{
  "intermediate_size": 3072,
  "hidden_act": "squared_relu",
  "norm": "rmsnorm",
  "norm_place": "pre",
  "attn_scale": 0.198,
  "init_std_o": 0.0,
  "init_std_up": 0.0272,
  "lr_head": 0.00756,
  "warmup_steps": 55,
  "schedule": "wsd",
  "batch_tokens": [65536, 131072],
  "doc_mask": true,
  "train_tokens": 951800000
}
Each number is 500 + 25 x the weight over its row's rms, rounded and kept within 0 to 999. Layers, rows and columns count from 0. Numbers have three digits each. The size before them is the row's rms in percent of the matrix's.

# q: layer 3 attention query, 768x768, rms 0.0597, rows 410-435, columns 240-287
# k: layer 3 attention key, 768x768, rms 0.0582, rows 410-435, columns 240-287
q410 105:495485494485505524505504542497504444524478444512466445496540536526523497473480532482525453482504476534493496440486533511515515494565500508507547
k410 100:497532514543476521490507519517515518512455551531515490465486537470483475481521493533520456503479443497489464508533500471533480496498484493476484
q411 096:529470523485521504503564492509550511457487518481503500529546489473514470491507553509494494502525519521530514508505494504505513502482512496446500
k411 100:526511511517537464502480508490500477567512542552492538531534502499486465490466524538470535514514484504498512514494498508477546484462552549508484
q412 095:506486495506539486491516524527520494490471510476517494519535502575492496519512457473478526499469508523509480426472468498512489502495498496485446
k412 096:519540525520514515503489473536515500492475541530515464494533473496489552495537493499511494510536496513510511504451533523494523511510534495546476
q413 104:442484465530488513480512530497511489488495485542518553474515508486553526513507508520489462478528557502525509495525503490535512499467449521518490
k413 102:501485500456503490523486484541450487501444516500467518493473469516538512546534509531504483456498453502495498504528548530491484511540501510493476
q414 098:511519486483515519494502499481489488504512458501499462473508502469490463513499512474534484524481523482523488544517530501529487500449522496487494
k414 096:486525477518479473467463528492483528462502535449523470517470470469523457479485456489537555498492491469460517492520482506452486533501486497481553
q415 102:477571547452509488491487520505517527508515489505479494507506517483476566483500447496492538482520470462520493499533504488491510532513493479408518
k415 101:547525483479448508490497496480522546464524463508526502484538487505525543531520532503495506513530502481486503495468490502553488507514499519467495
q416 096:484468481482497505485513498495511495482502489438483454498509514495498523490521510513514519439494516519456494480505525494515469521488505505528482
k416 096:484459457487510519528501571505530510485503428473490495461505509517520530485502517488512536461505488508471489526514500526514502467476508496547484
q417 096:540479495519535495474518512525538533491516480493512551491510502515519502466493477513503515500501504516503493471541489513501513511481528490509474
k417 108:526509489485530494522535503522488490467521488493537532528514514508556483488506485496502490502544447566464504498493458454520501510474517545520526
q418 097:504547466524453517508544564509511540493513469537522527503444500517442497514495487510525479538522499495491510513484520478498512500504490496504521
k418 105:497550529501471476498499485511543540476516505526502529491554543542469503473483494465458500508501513481526471490501503493499485542485474455532506
q419 106:477485492511539474486457490490482473516484494481497501505513524478523446517564504522516505474500546498513472523511517522490504483452510486504537
k419 102:484563475530487528496476490501500510499490507484554527484482513517510527535508518553500481461476506477534465488527476515472531506512477529478546
q420 093:535603507540494472516537462477483510461521482471510490489489525511502519523474470509487547518501530478537472544517487496507536502538523485525451
k420 094:481483453491561431500497531510521542504532511538505496489452504496501493436500530531521511481481500511535496535553506487484496476466529506480488
q421 090:535463525519517487488469586507524575499474518520506531491459469509513519456534477498527505493493510550470496494473457499517470481544505506490559
k421 099:527466516529462487543500512524485552519516484483468499508500492487523499486525472551492454480481508532478487526444529514502540505530542525500495
q422 096:483511539476539519514567520517502497519525513519485466520540437546459488500468520493515517535507455532482491503519526502501518481453472492554466
k422 096:502507487496507490500463516532508502525494498532465485487447509451555466502504488510504503508491542512505526523479493508497549523513492510435496
q423 100:479551489528535482523447467521489504504492542444488479503503503505546488525499494488544481499492522482499527490474516508491522538492501538495495
k423 105:496474463497506496505494538514490432513473464445511462480498517574456504479538471507504493507496462484487492515509497482517472492484520528520490
q424 104:506489515496523552487466516515511512444473541503466527503538531520530482508511489523487513495483514457520481506542512506534499535470465495480523
k424 100:495471505494479523468496483501515484462463519458481472482512521476515481468499446508505436501464510497472502543551501476510518488493472530542495
q425 100:480507486507499489518505517498520493508515455474470520473494443459526457511511516481505477522511514479477530510459486531505527525555499475500502
k425 102:530475487510484465496477506509445478461502535484519506474474489485485541498477473470531484470501533516484503455472482528476519490479476497455476
q426 094:459479480475520476493480501493497466511517536490507552503563483468468484526535521520517505496502555480477523488524521513484527518519512504491516
k426 104:484509498497519450546535531499528507512480551500477479477513514534450450513509490482487486512438556520484491509552479509458520508507481513516579
q427 094:526458503507450511498458490502487493509504506455525520501488519528479543559489488497513468512499528525498510496456503514523533522475479483462544
k427 101:501514486469490491505504504490488547474448505530535489509505512477539510530434501538544523543506550497506509486521479504507502541528495487487484
q428 098:530554524490524443519489485501486530499546593495465507504500508516550489495572427530506470510481478505499500465521477477484505519462472490526467
k428 102:519529502472516499481447547537508541465518548507469502510533461494508523475467471496490491514462519543478465501452517484493486491521458477483484
q429 103:527466503499478481507488517505531525510519494518483491516528522495528511524488466461478499493483527507519500506485476482502524478506518496505492
k429 099:471485503515457505550490497504523549480511481481497496499502527491471463520471509475547487488525536460519480508498516505476547528494489467493441
q430 099:495523507474464527497534490490468528505534490471531511504504477486490498474512442498553482502480531522532477456542491492488476432495526521479518
k430 106:516458500492467460521407501480497523498488489514495489508523493511476527505482483543496503460510486525501496523498499501503492509511561458508500
q431 095:533500484507510464495493546506499467472489523482476482488504463526477526502514518531487465516499487522456479475496472489492523501487493528469453
k431 099:487514487495583530504469484520487522490492497476522446514498483513494479502537522476494503466499470488528492502467497517531490496507507528482464
q432 099:545493501491479506521454508511536486481493537513478517486530459509527534517470476522476475503510477516491536471451458491476482466472515510522524
k432 098:517520481482471501514565480484521475507535467508519528514456501495491444453464456526486444537497541548517547449526515479490499536513506504485537
q433 101:510491485480510527470480477483599444499513554452505498482475502459451480491482492455494493471508482500481541494454481471504466511534532518477457
k433 097:505465486532528510503486462484481535552510519509479494480478498461434499487520502488480466514506565504503517534488530487489526549512497502486525
q434 096:493470481507478537533478490513553465510466528519489517456486498552513445487490536529480451469497456459515492525518494506512489497525510538501465
k434 105:486494491447489442511519475498478535490483521532530498560503524522450462469483521513543477551485445527539529462487515483529481523519542518506452
q435 099:476475508510537521521501462496425494513517491482498487515489453505492504453480528533516520444470506480481505513444507513503520507498524512525483
k435 099:509519519527507499499453475510493497471490484504538509472467503499500471533481492517498521483501466486475520520486506504515474521480520491492471